Weights of a small GPT-style language model, trained from scratch on English Wikipedia: 0.964M parameters, rotary positions.
Each number is 500 + 25 x the weight over its row's rms, rounded and kept within 0 to 999. Layers, rows and columns count from 0. Numbers have three digits each. The size before them is the row's rms in percent of the matrix's.

# down: layer 5 MLP down (transposed), 320x64, rms 0.132, rows 175-241, columns 0-63
# gate: layer 5 MLP gate, 320x64, rms 0.246, rows 176-242, columns 0-63
# up: layer 5 MLP up, 320x64, rms 0.235, rows 176-241, columns 0-63
down175 100:409503515485545502517541496500496482488509507498503487490500510563520471502480532531482518482494544498480492501539462521506496534536508502487476506488497497547503541502538479493494465493496535
gate176 096:522488531512487494516489508474481530521536495491511482462521509532549515465485506521480519542484461484487527501481519531490506466474519556517483542492516506465538512487508505528518510517542433
up176 090:428506524522533548504519501468544499531520503534516522501513494507522529511501483491446518514517509543501505485475499532516523492511540505522478483545497514523513435479507512488458516509512491
down176 100:516510488464486515511480501505473496516531561485542499492483515477492490511497497497511500514529511523505454498567506501494489533523500501506499500504472488559489545445481551547527477535486524
gate177 092:534518526520489480493496530494490497506493450507483532504498470428512481473498508479493578485459513466475505512488494517464489527504489553483532482520542490502497524468468475513480482503498514
up177 093:485503479484539511440514465545527507495494495511508487456467485521496474513493508503482515554520487552558461488490495488471526500491493465481498519498459540534502524466519508537498513511524510
down177 098:513527497510509461529507491492483531532478489497476518487485479494473515464522514595484506528468424494453516523494491521511481516474477472477519508525500515499470493457495512495489514483501517
gate178 118:498532466497470500479522507552495543476485518517520496504521511491505475454475483485455515498473533481495463482506522495505486456510450532544465493500477473550515510468496517500514542528472522
up178 108:516544491490468517523456511507536508500471446491509508487521497488487488485474500516527494521528528512495506513517512530557571486493497539520535476516471499516484499426471504513519494482484513
down178 109:498511472513503506472508500532498519457480486530494501502491523528509449466474509487493457505504472461488499462507472467506471415499508534497507513529516487473557504471535521517528523499480505
gate179 078:509535537496524494486523501508509487499495483478511472530527442513515460469470499512517448502485553513524521472482494522484479553543480531477492491505504514493501515494460538530501505511469555
up179 090:472513530460458494491535515475481500523502532526477499487444482486496487543538474499511527566497485515520508455506466472499501514507481519511459461446505511520502526491477498470499491504467511
down179 081:498484507514484498476475494513490532452487484471486504506549548515485489466522491530489508495533476478476463520490496501462528475469517465512512510567491487463509486477525479449514545475533492
gate180 082:519504496474487501492485512467505499521457489521490520509493483507538551544493496535461494519497497464489495497483536518452495502510558534535504493525491471453537517456498553521524502530493478
up180 087:471503535441483492516491496492492549470485515533512511471518501528540516496558507476560495501479472510497507490500470547473491477496510552536501516508498471481483543505501514491456517522514509
down180 087:482500539477482488508476497487490464474493515498498476492529542474485448553491498531518471476501489485475498534536479520462515545512507462498462455530534486489499495502518532542469479535506518
gate181 078:533515508515513452486496501503487534540542462513480491501500478478506483517452517530473489491504514522506498500525466506467457518476513490473556563501485543523487522487507485526486553493496469
up181 077:475525454514449496500528506481511488489458507481484502468549543485471488465498495500505506525470436510509505485454491501490524498475535495488505459485542467443488509500486501464504474495490528
down181 084:496534522532494475508488498498486486499495497503502468515525523483517488428462476521489501457477477478508483532487507512454524495522480506562533471503546501490432497493510500489486533478510542
gate182 105:471490543513487524495440509475484466519469489542517503488480518502511508480503507489461528519516488538508506463498463474499480567495551462484510460489492502471506467483513533490493496473540514
up182 099:477472511519461512510456497508534490492467515485486551517486477477526507539505517547491502467565524510453494508491530503468539562491478487503534487487505532490517489480495516495487516468528499
down182 102:514487521523486457508477476519534526531470500524463562511509533505496478546534506544527520511446539476523507511531465494498498539513491466475520501525513473475516534479517496505502517511507521
gate183 106:533462477495495501481472472538451532500539530497479493459506530530508537501497484522462511502529541454453498505490531531488518494528454520480511488479495527465499497522488513542517493524525502
up183 090:524529537505516454519525534495509424531468529496506471501506481446492498487470486483528534483497470510501538534532505519438516522514487532497484531512543494508522478493494497502487489487507497
down183 096:528489529478501495495501534480556508522538455437538541519527467498493496480495503488503515449516538494508524505509520498459502527526552493509522550520497521488535466521507497481490505508500492
gate184 085:473503511518467547546501479511502488488536455516492515532468509495525508545517452534478494489469472518527511499529491497552532512476515486498515480500491517522540479481500532521446513495546487
up184 089:516514514509513464488499449482525532523512512504487544495483508493515478487491493517508483466481493497475509506520529469509535527534548514537502510475474505508486479426481510455480508558550507
down184 083:492504490455521513487486491516511518525455533532477491456522507528529511496492502497443462543497520517530432499493494512556528542478489479509537540498489467514505508477500506493483497522473496
gate185 109:517489469538512466488522483504543533487582534490476500512497511499480496462457486498466476535473500496491453506477496514535487525528491470489548505512496485491494514476511519469486471499546516
up185 106:469509454472478492519541503533493497483484517497497508494524510502468478514518566496486513499441507513515506520535497498480500485496488506505469552487501484536492524519484456503487548466438462
down185 108:539503504482513516531489479471474490536481483538494501559521504479486499512480484466491494522548493500475526488481529501468492572491482531480496463494500526497484483578523472509489511503517521
gate186 115:483437439506499511436496477439507508491456492487512515519528484447496527492473508522493519507468515471489507515509497505563496471477471513473492489487499479465525494496494476495505483479513501
up186 116:492476522548481499497523502517460501480516507505552546559460500484481510485488505483502497504505461550475494517526497481489464507484479504508468497470490538494526511529527474501481502568521540
down186 109:467556494471501490516505501477498510456530505477509517514454459469505540513506557470464463489495511499517537483531512513465476460487513511462503491490488515521520520497492484483492563490511466
gate187 080:468447498533484506479538447534489544484531463518513510534552511517504478479483500474509490465520511513513465489487482520497472517495473488518520499454494471519526502504521534507448508539492482
up187 091:518516505522485501488492540530507476503521483499545450456468477464531540518496488445472517512465452529508519474507511535521510522515522548482483553503491477492494488505494489516520520482481470
down187 092:509476501524483501517478501475535439526473515493508530563522518515496529472516522575520503502536532507491479506503485496464519487535515510508458491503537502480460534492457477511506507481501509
gate188 103:494451502493512541504519518524484537478512486493519489528516488532528485474466495521474472469497499484490487511447504537481525541450484555468551494502522494460510524466493495507530483513520529
up188 093:477511486537495495489466554494516480521487493494504525496512447498522465513470460533483503532479524447489468546488450518516525447526504461495492522490518516514532504530491485523497462497512490
down188 103:465452508503498449513489504484508530510524511526540490543497467518530507480497460517494522451524462488536506528479533505454514532495466525480493495499503477501490501531488547521481536512495544
gate189 102:526492485512526544503501497502518533486553521454515503465539507558511503539471503481476525516456518518490474510485534537526524491498489524488517503477495494554446467492498512482531480491499481
up189 099:456518527531491508485467475489490506511505487514479502485502505502499485492532491461505505463524508529520495444511502497470484505511459429518493493528496508432563457540511481504514511521486512
down189 095:481458480562468482473542521480533481454522469455512481476518480485545495462535522508481518475472483498505479502502468478475495505454466472520476493478494501502493513501510481476513529500464520
gate190 091:534486515473481525508508504458522476520523521491503497502500437436493555518454541499480502494516514447512501497480508530500465513517506489513490460499484478517518506450504507548535520499501508
up190 088:501497514480488468462485486549540496486490499439491524501533483497504497424526519539484502502506510488474484465517509475463505492490537486497504536531522488474555485468526527471482525495511497
down190 089:499497472543529509492491528501479517503520543548539472505491466487502481531492542513512500518479468497541492520523479499496473497528471470506543480473529505561442495479473490513478498524538491
gate191 095:503506500509513489481487487510492516557485508466528498494525503469521495475505455486489491446466519524538530483486548523490485528514517456518544483496517488475484527515519543462459511466538531
up191 092:531467490512483502466493487495522483481484480510498457534506502535487470493500507552520530522505470490475504492521505509535531527463512484563496459515493519453517482499521491493447509467526553
down191 093:494506476517506508528566481496473527525523472477465474499513488532498490506541491501501495485515486502492488539482528477477470579499492466547488455496502508495541503504449502484487464495492473
gate192 093:532475483518472493512456490486485497483533464506521480505520526481522510493464525463471480479416494507524492491513497485490450506507455515449525482499487483519496497497447516535529486511512480
up192 109:459555547479515500471505562528548473505473456494543514524521456451501493490491531513481526514494499504487485516495515485531488507475517517520512472509523496527542484505497535464504508504490514
down192 107:502468490511493505491496476505455541444516523526480494515491516495498489519471515447486461506510494522523501489501532539487451474522475438515522525507513479480444495498544465522499520497523516
gate193 097:485443460449511519500463532496514475472509531482502553459475523529540484527523537486508506473489497503510454499503476514526529478545488484470505502470502484522520512501501475508528476536479504
up193 093:534512476458518515494509493520461482486488502465475524478514545492553498483481512527533515469527527499515493504470506477496458517548543552475481534510480452501480472518510523495523495534502512
down193 096:493514517553474505517483494481534513501537488515509511576539459488522508525493463535500494543496532497495494500524502529506506565498488486510502482509518494480478467542485532535477516481523533
gate194 093:500494449485524493460484497532509458514507560498521591516513516458506476502512504487504542518495513484505523551456466511491499538504488506476521496530507509515516508489501518478489491512495537
up194 100:519546508473513479498544524513503465540545523474510493485489501445534485519491491557474521519479469511493491532543503522474507547456504505490510491514507530492474476489488512487545492478465484
down194 094:475471495508499472460507504499523462510508519497494535485467504486466491581494513487532512459514499490514497476468479561523507521536489458491500462487471534500519546496507497455496492515479510
gate195 097:508480540474448481554489516494490525524485477463533498512470526486476490552453496515506500513492467469504503452499504454503473455476502493513495534486492483511464494491476545469510533498486492
up195 103:526487518493513519513517494558547524501472538488466490455501537471468513501520464453502505499472493510530496502484512511476512484525470480501469485475451436485496538478501540508525480506502492
down195 098:534532515502488504503493488489508563528487502530481498468498538495483539483490478484473517500497562539463462497512529486502555505467480494500505519467522482482471521496558489472528473485523501
gate196 094:534480537450525494526488485534504493506506523503533530489478491471501500511502463477512469463496464469511470510519472492481542517505441500490486454503515532463507549495495467525488530496541521
up196 091:487531508476493511522499522469537498555518495486462520501451499536517534474499463548494488567461533528490483515521492493545493512502502482502486492491503505520523482523460480481489508460465524
down196 089:541514531491532502530496486518525521505473538493509517475519489458484499471476484499476502478491479506501505531491465490512498470535478482473506481526503541505540589534531480502477480502548481
gate197 128:473507468504481467497489532499533488468512536483493488495465524515530494508475477538486521479523482493549468531522480527511526493521501513510490507517513514563485475440537501493494517557484542
up197 105:473534493505567482490493481513521503514504500502529462527505494533489494514544512563503481508482442486497489476496488536517475521532486515482429466506476509488506481492504505484466456512513515
down197 116:454505471512469519541524488561479554471537493491503500486491547514534480506480484534532504498494494479501514479460467511488506538468504476498538497484533531535488505509505488480472500469463479
gate198 111:524506498493486483448525492490511468506498481526552504509500434500502485478487523514499492470516469545486521510470508530490493531471444524543529519507492526490488480467511542456543512489494483
up198 106:451491501497517486533488507498512512465520489499511496505525481513459543486492470456525521468418492480509458491534533478510484530502495481483500495522494514512513514462500454476489517484458547
down198 102:532516485504481527503523458490560460505490494496499460492509437518483512462475522546469481507484493499458469522513519499493512454475484492482464472465537547490501470492499506513514478501483516
gate199 090:511484543514545468518511473528512528469479526480512532469470531496512515515484500483485487552482508471473438498551509511491525492467497489516524525531451499508541498522491512509504529527463497
up199 098:456499461486492526514503472478496461481533464489505477483520500541490485519497474561513470442510499491517539509516447525505510506473519497515509530460533485503510473488482462483506492497448488
down199 091:527502490528515442505462490495510481482565497490489493488520513526497496530467523524480483484500503509464465535525491529503454524483511467493562505548466511525474513484462476529496504484485515
gate200 103:500534510508436487474482469476492545500490496524459501488511532528523482521478515537527508499490484472532515494499488526522481513505465468465495492473496494545483514495510466486544513510550562
up200 092:525504486466487500473490511506507532488541481495493477508557515528523468488500493533492466478528533534482484451459475476439493512496504516490496489520482477487432541491506512501517527538514486
down200 104:474500490476520499509544493540478506497526476501479525463518464484488537527532451505518527475532483500507485500500516530483487496488553481520529552573493494479519478522478529469475494516499513
gate201 109:520497467438489474503505521469518454513497527529538520446475487557507488484488530527521512495508518500469510500477494510524508504479463489446505487513534501461503497507484510558494541515481504
up201 114:518467514496490507501499520491536491469513499476504490514493474463551472506490475493519564484474529517595502492510471481525498497494522487492512534495505495513468474494495535504510501473436520
down201 102:585471530480500517502501476485499486503500502468468481540533502463487504499486464467479524492528465499524534465507473528542509492509496520508512490515477496490492518460437505481513478510516540
gate202 097:513527444499478549509530496492476453506489503500493531483509494544463497525492509498523490520510513528526534496512469501512497500452509463499477557559520494552506504486463528493537510493510517
up202 095:508518518491472459464498523524522521537479548499467460455523512526497479506469473482531476525496467488494468464526471499510511509533533511498508497551521510451471502478538521494492489486461510
down202 094:496513507492494492481525503496485495502509498492437532546507492520461477473537501481467519541509486558510454492484527505491489467516447498521468501460536477489511535479471474508481521548504487
gate203 087:534486505472490552525483510467466467506506461496510444491521522526473500525513510513510498422517495477525473478540516497512517464471506501482534495497461492500482485490503474527530544473509488
up203 094:494494522497480517476479482466473513513452504496506465488501463520458466501480482487492489533491464495516509539480475488506471465499521511498488538489487492453493445484453514521423482527514502
down203 085:468471524518479512488525473448462508501484507536503484561501492500472451514509561487481513454507540487525487497515509467509497491504509524472508479513435476490497471487502506517503541490501472
gate204 099:484493521484512525512484483524501521508499468498528468487538496495480520491508494441460546503464510502486457455462488495523468515484497457470502514568500519487497512493475547492544524516502471
up204 104:498486528508472512539507499513471517492473502524486497510547539495481468513513518487492496525534528501472495510545488518437504465524542565461536479525516536483476496512524470489525506489528512
down204 099:486485526485487525521520465521491538538475472515518500523510486521515462552498471504467528487511544507499491510491527504529489435482496518531474481541528437500497493505463521504468499536506486
gate205 099:515495459513488476507498470492444510508531463490508461484526521481521495458491461557511521474499502467474528446542500515495500517496455463499510498494486530479539489529519525484515468480494477
up205 092:512521541516440498464540505508466532525476528472508520525465525507488489552466513481474515498476533506495471512458538480472535509495521495480494457495488506477460500518491495539476492518518525
down205 112:529526536479491501505509499525486497473467490500534510511496476524519509528492523393481509484510502502507504515503482469517498445485498521457487517554489508496519489528521531500474488526484540
gate206 094:501507513479478513497492552525502522507549512525502549508476528518491483505532471528470483508478516501488488452491450496495517483515523468444492461488446499501514489496514431514494501509481533
up206 095:506477453474516455476486527464490447515480480512500517512492516509549537531484523496466505534507465485475486472492528464496508484509518526542486513523531495478519478522463492448519487521519465
down206 094:539539493547490520488475524484489527498509527458503502535509430483546501506460504560476477478512498511466530542521523518501515468519486482521511506496511456511506488485532477514484489499483479
gate207 100:470530452502486530482530506500525522526521525519528494473509509469567561512494529494467486513503529487480490487452472530514491495523503490513506484496536496476531489468527470530458489511525470
up207 101:500524488467513507485532531470533501531514516513564527528474488499515528540486468486549488527496470531493507550497514560509511516532517502505475476520495484479523487473539513487487508537524521
down207 101:508558519474451486524469503519540513534522484538471515482502525487521530566511501467504494507521497469479515465492495516512524525516486462509470473550501507503534505492483509507487470539528480
gate208 108:507462510510468492468504521501519529530471576522527532472502518489520508501505494493530523509528509542500493492453515481521530490493453543497465493499478445515479481499493480525485473506540528
up208 108:503534489501474531471517503516490547544489491514540456493497487523483492478505490461529545505520486559501526554451508515491523522531488485501467511543507476515447505500473510516520496498511516
down208 108:504467495539556494502493486495562472479505510487531550496494538489496516450523476464516527471481559507507512472481540475536496491538495511537499528474513498520484477491497507473499492496529505
gate209 105:515514529482530525480524496522488476539485517491508522509557474499497514483463506563514489470504510449454528478490508545542531499489488493499515539464513543499514505505476487524483519475533475
up209 082:556517479516527514516497520475490507474524506509528484473537540489494492524482522468500487478577491452515462458494477517495514509481519488515523490496479539479517490489489491459525546468494471
down209 093:524519482495501505510481536509480536509490465550468516470449498483485506441494495526469530503475515500493492489531477463500524531447532505509525465542482526521463453500504516511499470482501489
gate210 117:519537495523471482485521493513451530525462467435487513519516535534517523499500487536509490544494509484474474479481495503480532502516485537491487510549511510444493532495506467530481485512529526
up210 116:527504491492456509509509506538471473487431476478477501537506545534496512505481486511505459492510502493493449503500514488453499510511506495503521507505493503418464547514519481479477514488523529
down210 118:501519484472501497513503478520508490457506531522470508531486522550491481505454493471486520476485503504495485455498508503465466487505517533487498494476484478547545578484550460489476504528495494
gate211 098:446503495488488489462504511526490491512482517471462495538489539519509458481524462522480545511447510507494472517532503496510498519527499464531492476465503484554456493493540477502518525492465524
up211 096:497510471524438509518491507481448523509493476502482473511523516530512503484521466495482495487480529515478503465556500478457497501484480468478536466478512483494474445501541492508501548536473482
down211 098:474533506500477496475498494486482496532453528498482499528552529495475489523491468460501490535506486463445559524499514513442481508556513472515505517499530510541520522527481488495502501491506511
gate212 107:472510478538525524512499492528513525509484500482520492476465522554495515468518451524538489565522501479483529464484466512540487458490487494498482461486505522477505470497484507488524463533486467
up212 113:520482494510498508506437525504480496478534491488485494489485534493511519510486487493448498481499501532519444508507494496495494533477549459505546492512572481517506469501567514514490470526497506
down212 117:487469503534493527522472486506542466524499482484521465531485456460517488464474473456536505438537519517507499505528487525482476505520506545497501502491481496505485537525501483492549482493535475
gate213 098:550484461483505484466466464493498524539492487465472537498506474519467578495521512482482521519480509500480509495486471496514520485515472491510468487508561496507538496488468522533514501542506484
up213 097:502466486501487523539483512506502501491512486519540484513486551517513463491473542521504516485511496463503492494526504488496485529455503492484504512492515491536409480542488538457492515474461469
down213 095:493538542485444529511497509496513496459479523472509437501477494451496506474476498545524446492503531504455499520505501500503488493527490466464494520516510507520504544527477496482464470484494523
gate214 109:503518494524476480491522473489513510497494471528525552507513499470462542466466475502509468459507481502506548463519500563498505487499484499535477537523523521474480455461514536506494479499470485
up214 104:524468501507526530537494556494523486532446524488473545504491476516466507490528472509539559476489501492480528534502491526523489484479492498487507524542494479472476493520471514520517467536473487
down214 101:479499478459507469487499500528498489510537477514512515454496469472494486527481452560496504498482484516452542468564547507513485462491503473480499505548495507506484500510502525477484525495462494
gate215 114:482506545465507514509532508484532500498464547496487499507549520498538499521498471575502522486495508457511501468479521513535507485509514542485513555514460530476501491484488511507508491554501503
up215 099:510497530492490475511502514507456464461463510506516497460480481507482471525572487477485476529532460518519509493464508491531499483497466510449510496538518503511488498522471470495473543475531469
down215 128:497507479521505512523480492483509468491503483495539501516506466497486508420506481377500501486517494507502490495531507500473501472487473493536504518482508511515477488546488492490504496470506485
gate216 087:477493538489514508547493509487489516477499517514510523475496530530462518549512513524483476498489493519445529476516496527433470497484518485474500553478513451518545497519485503483528524512479526
up216 082:500522467511496525517502510510502553471457518534490487481466512550459540534501533493515475482510512516495530440534471492477496476495498489522489487467524528510515495485468494464520506553491534
down216 094:508549463549505479523462507494501527480549505506478489475482534513497514520495506519498483498478463523484529505550482506503495569513522450482474476452527492495486471486491486485517538477477511
gate217 098:476473512517507547440568496497529532538468496534484497485495540493473490485501489502461497529505531515536490526467489475492463503503488460553509479497509514487486478503501482472506491546510514
up217 108:472534502465504495502494513493519485481502511508531545507465449512469505487496466499470488494544516444490526461544513527461457509529485490525494514479482524498497502477553521502541526534488484
down217 100:525474476483480503518486473503533482486529458510541464490494487513482506511474508469502471485474492506492478487499519490530549531477472544480471521520528491504543548523496501464462504467457549
gate218 094:498492532508481451528487505491506503499457523461466549511474510535495492523488475485531494517529488471551542471485514500493525487493442506517508509483498505489457560528508469502506522546509509
up218 092:501517494545501542518477504499502543506491470463531503476559520505539489518469522483500489523509511552502473532478488495461465504485481474532510474477560530498487465513506462504492530507523488
down218 088:488508512447491472522501517508507499479487499517462527517494493518488484493474495551536549494510530515517557475518478476522491482464485545513505478499467464492500568461534489490505514513467521
gate219 099:493472483514479470453545530509515485473527432493491487482495442497467482467512517494513502473514516542526498505513499561538510467493483540500473498498461495537499509483482483479509522510481504
up219 105:465507498481450486487509478460512493543472462499516501511489520470494517485467523517545507552516496528512479500511542440554504517479500498498496469472478498517455472524494507536490501515519465
down219 105:487487525511562489529479476487512527500468551499532521468505553534445518520509478467530490468506508502488494500538476520470502498515502505544491541490518450490505529521512497483501540515518498
gate220 097:507496548455515508500516481515507507436516469515481520531534526503542535513505507518482522497496504530509531467485519474509530502526475521546498487526444504485511510488462540517536479493533532
up220 092:503490457508504513512469493506526494488523520539463532475519500505523526511517532484449535492536543457523527532491492518528522516498471495497473463486564521521510518524517501552479484525479489
down220 094:491514461513516489497515507493464542522438507488543486492452467483467460469460465490517499499496489519475453502533490520480453536490517520482526508501541505497481475495512487455500473479497490
gate221 105:554462504525501528473512498463494539535538479529512502518506498522480493487470496466488480477552478516484509510497494497476501543481430443486498486528490517514504507478516516454522514533502507
up221 112:514494518551501522485528505512497497520502481526494454490549458508504474482511487482463466509499493440503477503536516493509505500491469481532485470519514491480463534502540564461516538482506531
down221 105:472518450472534513502500543506548477407471485515514524506492534502471490520506521501513504488526498508483541474495477517497466509507507538477548479513504489471545494496476513518502472496508493
gate222 105:505491537512486522446481482520488453492500488464489471495489477476549497530544529521475495529488474504517496479451512538486459489479521506482488496476519550504488444487502523471483527502466509
up222 103:502478465512525514514511465462466519509481509537538528532500542507506502532532522532503482487498496520521529462501532448474507477452475538483504508552487484478478479487535474489483489472474517
down222 105:478532559481504547527470485505504512513505503499493448529458503494526474477531539497535498478532512544478504498508540508468498536468480494486479461504497517524479469459518505464529507480520509
gate223 123:513508511513467540503534455481543491520539490465517510462469498460508534502487536497528512513483492563500514482492525497515533478507461486532518481520495502481532459478474491550490474521511520
up223 124:451517536505509513507485517505503480506519478535486488469502469455513519544510527519476479461460509503490550488456531517500492495506468488484498467476509535499483462521469527534480539467537477
down223 130:507496494489491506506480502489511523530471501530486479466491475506531514462533496406501511516481485480504497518484483478469480513464480483522481539506461461469486486548523478481484477484462461
gate224 093:487501477491508502514503486465494490515503491528503504559518511476485503486518529477498492509506532507474490482499447474486493487514462533527468469529525527510544541426493514542517497504508435
up224 092:541512486488515432518508495486483508447503482498471482491502500492515471518494493517471531519527526525490500461522495509504444490498503501512473501499480489481538479492530526500594494519514464
down224 086:498509486483556543502478501514507558521522503506453515490473492470446523487494526479510540487500471484445455494495505556505516538535496453513521496512536516510516513475495507504510499484505486
gate225 091:508461481453455497513525535512516487517487557444461524504515488537527535488482479527512499481513501486509494503524488496513511457514468506516515535486511517500539447473510516538540510517523492
up225 096:462515517527503500486529493481464517502464438497456472533473472440497517476479538447489518511490479486482486474520505496488508515496477501482484479499490522477512457489542521494474453474495519
down225 092:478484498553485518498518509498472516478475525474521497493553515502527501465485534569515454482540506503473512497487493473492459472483539500476473484464472529490483532497523468536485515498525499
gate226 103:486465502499521454521501536522480482492494499490482484483499477477520536531556512493466493514477531505521503495507473490520475484542489486498509489510503480550502471522488538516463468544422478
up226 107:495503479475510471516505477477482520457515470475480443454515468492488530517508514538501499452496478499530483472468499502552465466500471521530500514503500468516479446519506493521477467538486509
down226 102:518519541490474464483513532494516491515541460525485545531504510487488476541531487494470504509523495492461493468518498502511462581500498465500517466496512521513448529495475520474518521489494480
gate227 121:465507490499544524484515499537519508507465523462515531481503494488498498458448537487509500529488509525524450475486517502513499473468494457492495495476544535489521509481474546503534525458520538
up227 107:523457492487532440523487513439507508519472480535520480494471456509504521522531489461509524518525463517537486519519481509511472490497507481489488481479497519511460522472501555470494517513515459
down227 115:459488507484523479493481467511521497483488463493539540482518468485530483469525512443517492485518483489475492481468506503468506458568485507473504541492493506499553486525493497486482535464478469
gate228 091:518502500540482503493520476513488530472481540566453473511537499496463518492457469492523462461511497524514443514514520532494479470471465479502502500491482520492513534473468509513469516479503498
up228 082:498486486432532531468515538508533475472471491479513537482467489504526495465524491490465475483526494460495490504494462500476509466510501475486500506505538494450494504509505542467538505524448489
down228 093:519483515489536481510459519475505476510505506497530474479531480491476476463470478542508497534549460499503531509499465540488539482473491510518522514494471523525467486508508492540548472449481522
gate229 129:494517523475468502446516517532487479506463489512497492481489519516521553473485523521467510488503502518524503521503462486473524511464502562541510471464489496471484515499516506520486561447498526
up229 118:533505502483529484529521541487468484515479513512490491493479486492470503492465521469516501504421496475502538495542500477505524538516483485540421509505495508516485528504494467497518471547504494
down229 105:510470515511500497476480495485477473502563516483487512542529497500474468490544487469491503499533523535448488450468532495470481517544490489456483514485488473525502487542461516507512502476525479
gate230 117:483485477535513509480471503511527519490464524504524492513488547513516501477482486516516502476484486474440558518467477501483499567500485470512503479561526475488514545507507488485464532495523493
up230 120:506518514506520505514544469505507525505533514528496542495501511523511494488473529493488514469515544485534496452506458491495489444505535480453500503498490503440495497515474480541502511512526568
down230 107:454481540535497484483513543475471490476509462514484496538547514489492527510477515473478456499532523521495497510488522504489525500534473539573507533515494506499511539494503534487472498492490462
gate231 095:521474494479476483546506536552513509518492526505518475516458459531510510474492476534492518523478508453481505471484503498529541510493491509502508468495568530452465476506465509527501520494499522
up231 087:496510502521460495522548520505484495482514514475465468498464533501502474499503529489471464471531521464492462510517477509478548467536478504478512483508527499465466507527494475578494507493498466
down231 095:526531512495485515487534503487557519510488475513509498491444507485467483530468508481513503463499488475494495521525534496489544482524545469468481538518486479524498500486527472476544494522434511
gate232 087:517479505437512549534546520493505520439483536487481496489547518478527497496495519497487492507509552486510493502538489477498522508548480532479481509528519506519477554507473529515492521494478497
up232 097:491502481511481483471494537542480490525464520542499544490520492499468536493493487487534541501527523483478471491478522499437472472457474504439520508493486493497513489529535529467495502485474484
down232 095:488495541482490510503527507486486509511511505487502453539492529517537480500478507434458500541524507530509489531513467522532535463525562491480483500533544500484494498511513517500529481535533512
gate233 091:553526522467494539477494521508448515502481492479498503495505515488519488523530499492477494506537460538480461501501532502512466524558433471501473513485520474495500502517499469453518483528481491
up233 105:492524465515487536482466520455508489539449511476519459468511480487485519477461497492513511499553460490480511522493532560463532494476476532503481493516475515498520501478510545529499494506520497
down233 109:513518507525486464518511538481486514514524520515463501461509519513535489545468535520484517517487463489497516497517425503479473541537498451506487497567476493515529499477499469481502481501492494
gate234 102:536523492498492506517532510489465484492523522498537503459542514493516490520487504490509528483498531479503517504471516483459458563469441488550473514524513500487473518451497459491515499531526496
up234 097:499511503499490498491507541513491500486526492497530477521573514450521489482506471499506544496525530469517516516543467517478522535468501490498517531492509452490467498461515486462526543536484531
down234 093:506473504496524480513507541510524500502462484512484498510490480523503503555508546492518506465529454502486521478500474545474455529494540507550481481487506489540464541479508527528523483524529532
gate235 091:477531537500476478459476530443514470480514503549503527520492508499503563512492514508500514506505519485524513497484516465501480533534452504467502471456502518527511484491524457529475524517470525
up235 082:515483508509551524530487505471468466515483540486460480498462503565526486558484485500473481495513494501471493489495428523515510473474527519500480524478497501473511506510499520491468544504513518
down235 086:513525525480460465494489558472504473505496505521538517502486484493505531543481473486489574500482505509501508510462483452471490528505451492514459490465509524517501493464529474501529482495500527
gate236 103:508516479506466493500514497521471495477509488500472485522492555516515524440479506500468494491449528504503453482498507486452519579530508445481491496521525480513506475514480484491488510509461481
up236 119:523503506469520521483504487493462510486544534540513535508500547511524508480521477514494540539476537469549501493533516471542494505512466506485492543461518504472516480463527500530488503520456499
down236 103:513467475542490482454492495555529501511500483484528458510525453463508521481489534457518452473504523536487525506491515530485491530535514488495493480519498508514501529564498527533507494495484491
gate237 105:512459534451515508506487526521486532485522526513535549526485504483504520497524470489503551488475510489529521467504479514527518515521479566483505504532506506489475478547490512495490483563483518
up237 108:478458520539513460476493532499540471472505494491497512514491522486525472488549461480499536526525532508510479549496466514510480504491493448522497516474479528557473499527484497458490468505498511
down237 096:538498490490475519536489460457523467523476532497534527484479479553514481473503491487509464479511495480514499467485564489493501489526506517523507513506550459514484536512529528511518555491493490
gate238 102:492478469476512494494484508523466489499461525468502515492443501485538484534504479473559512481495480498426495501482506486498475473541514474530448485544487478523461492507521507508516493520492482
up238 103:549477492524516479489470490472515508524531500458515527481504538496482512483515535488510492496478451524508507518505533448535495546499500504509498490538514463554480480494557485457527476497514507
down238 106:515498492493452493533542521520489460507510510501534466510470478468531480490569506532530535479497491475490508490484485502489507520535524501527491499506521495484527517508441480447484514481554497
gate239 122:485508546500544514480530490517503555542502511512494468494537514500501511500468461552497499494491519523478518526540486498530515506510446510480521499536527503467460546515498487487515525474521455
up239 104:473515496451478529483489479484451504502476476441534542479496504533504534516508561471486510519527477488449446478492511517494479543518505478498502521520471520496518485495488516510512505467514487
down239 152:497489488491486485507500512455494542466469499497524507495456533530483500473533521460510485585513495514537486475510507477510492509495491477503469486483503466506533480491482471498504449529442517
gate240 104:490499487465449499497519491491460481511488513517515477493513505489491486494468503486530560486511506525506510499461479462542482505533504484469506459521441488535429488486508530486522488531537507
up240 111:498534504452484549523535494486512537463514504503513489457474521505513506495497478509523521487480504512513538447543494485477492503456537481470472532466513497462461504469487537529526533485496494
down240 113:481522516488519486540459517460501504497485509487514493506487509497512505499492520486459406579546473475487486467496519489496524482523521482510515495495500533466491515547493515480491491514522504
gate241 097:516476498489491492509495507454541496543477478447531457522509467502465505493528491466531526491536469490497496518505482509510474488483444475553490507494474496484501486460490460476469545525510503
up241 101:491517484521527498481470489543500513483501514505573535470513530524496509529497520472452517491493481486508479463464548530502513499455530511527476479526525528522475500504511526506548542504506485
down241 104:532521525503470517500493498480502491487515475495543523481483480503559502549543495516490492503500453474509457484471455491461527447494484470532481517491483467495454495525495539488528508473494497
gate242 102:505525479506505505502468557530509495457492513482505520516515488548512492497491505498491492480479465515469479485549506551510528507552475498491538518501458499528487502429494463509492512452523507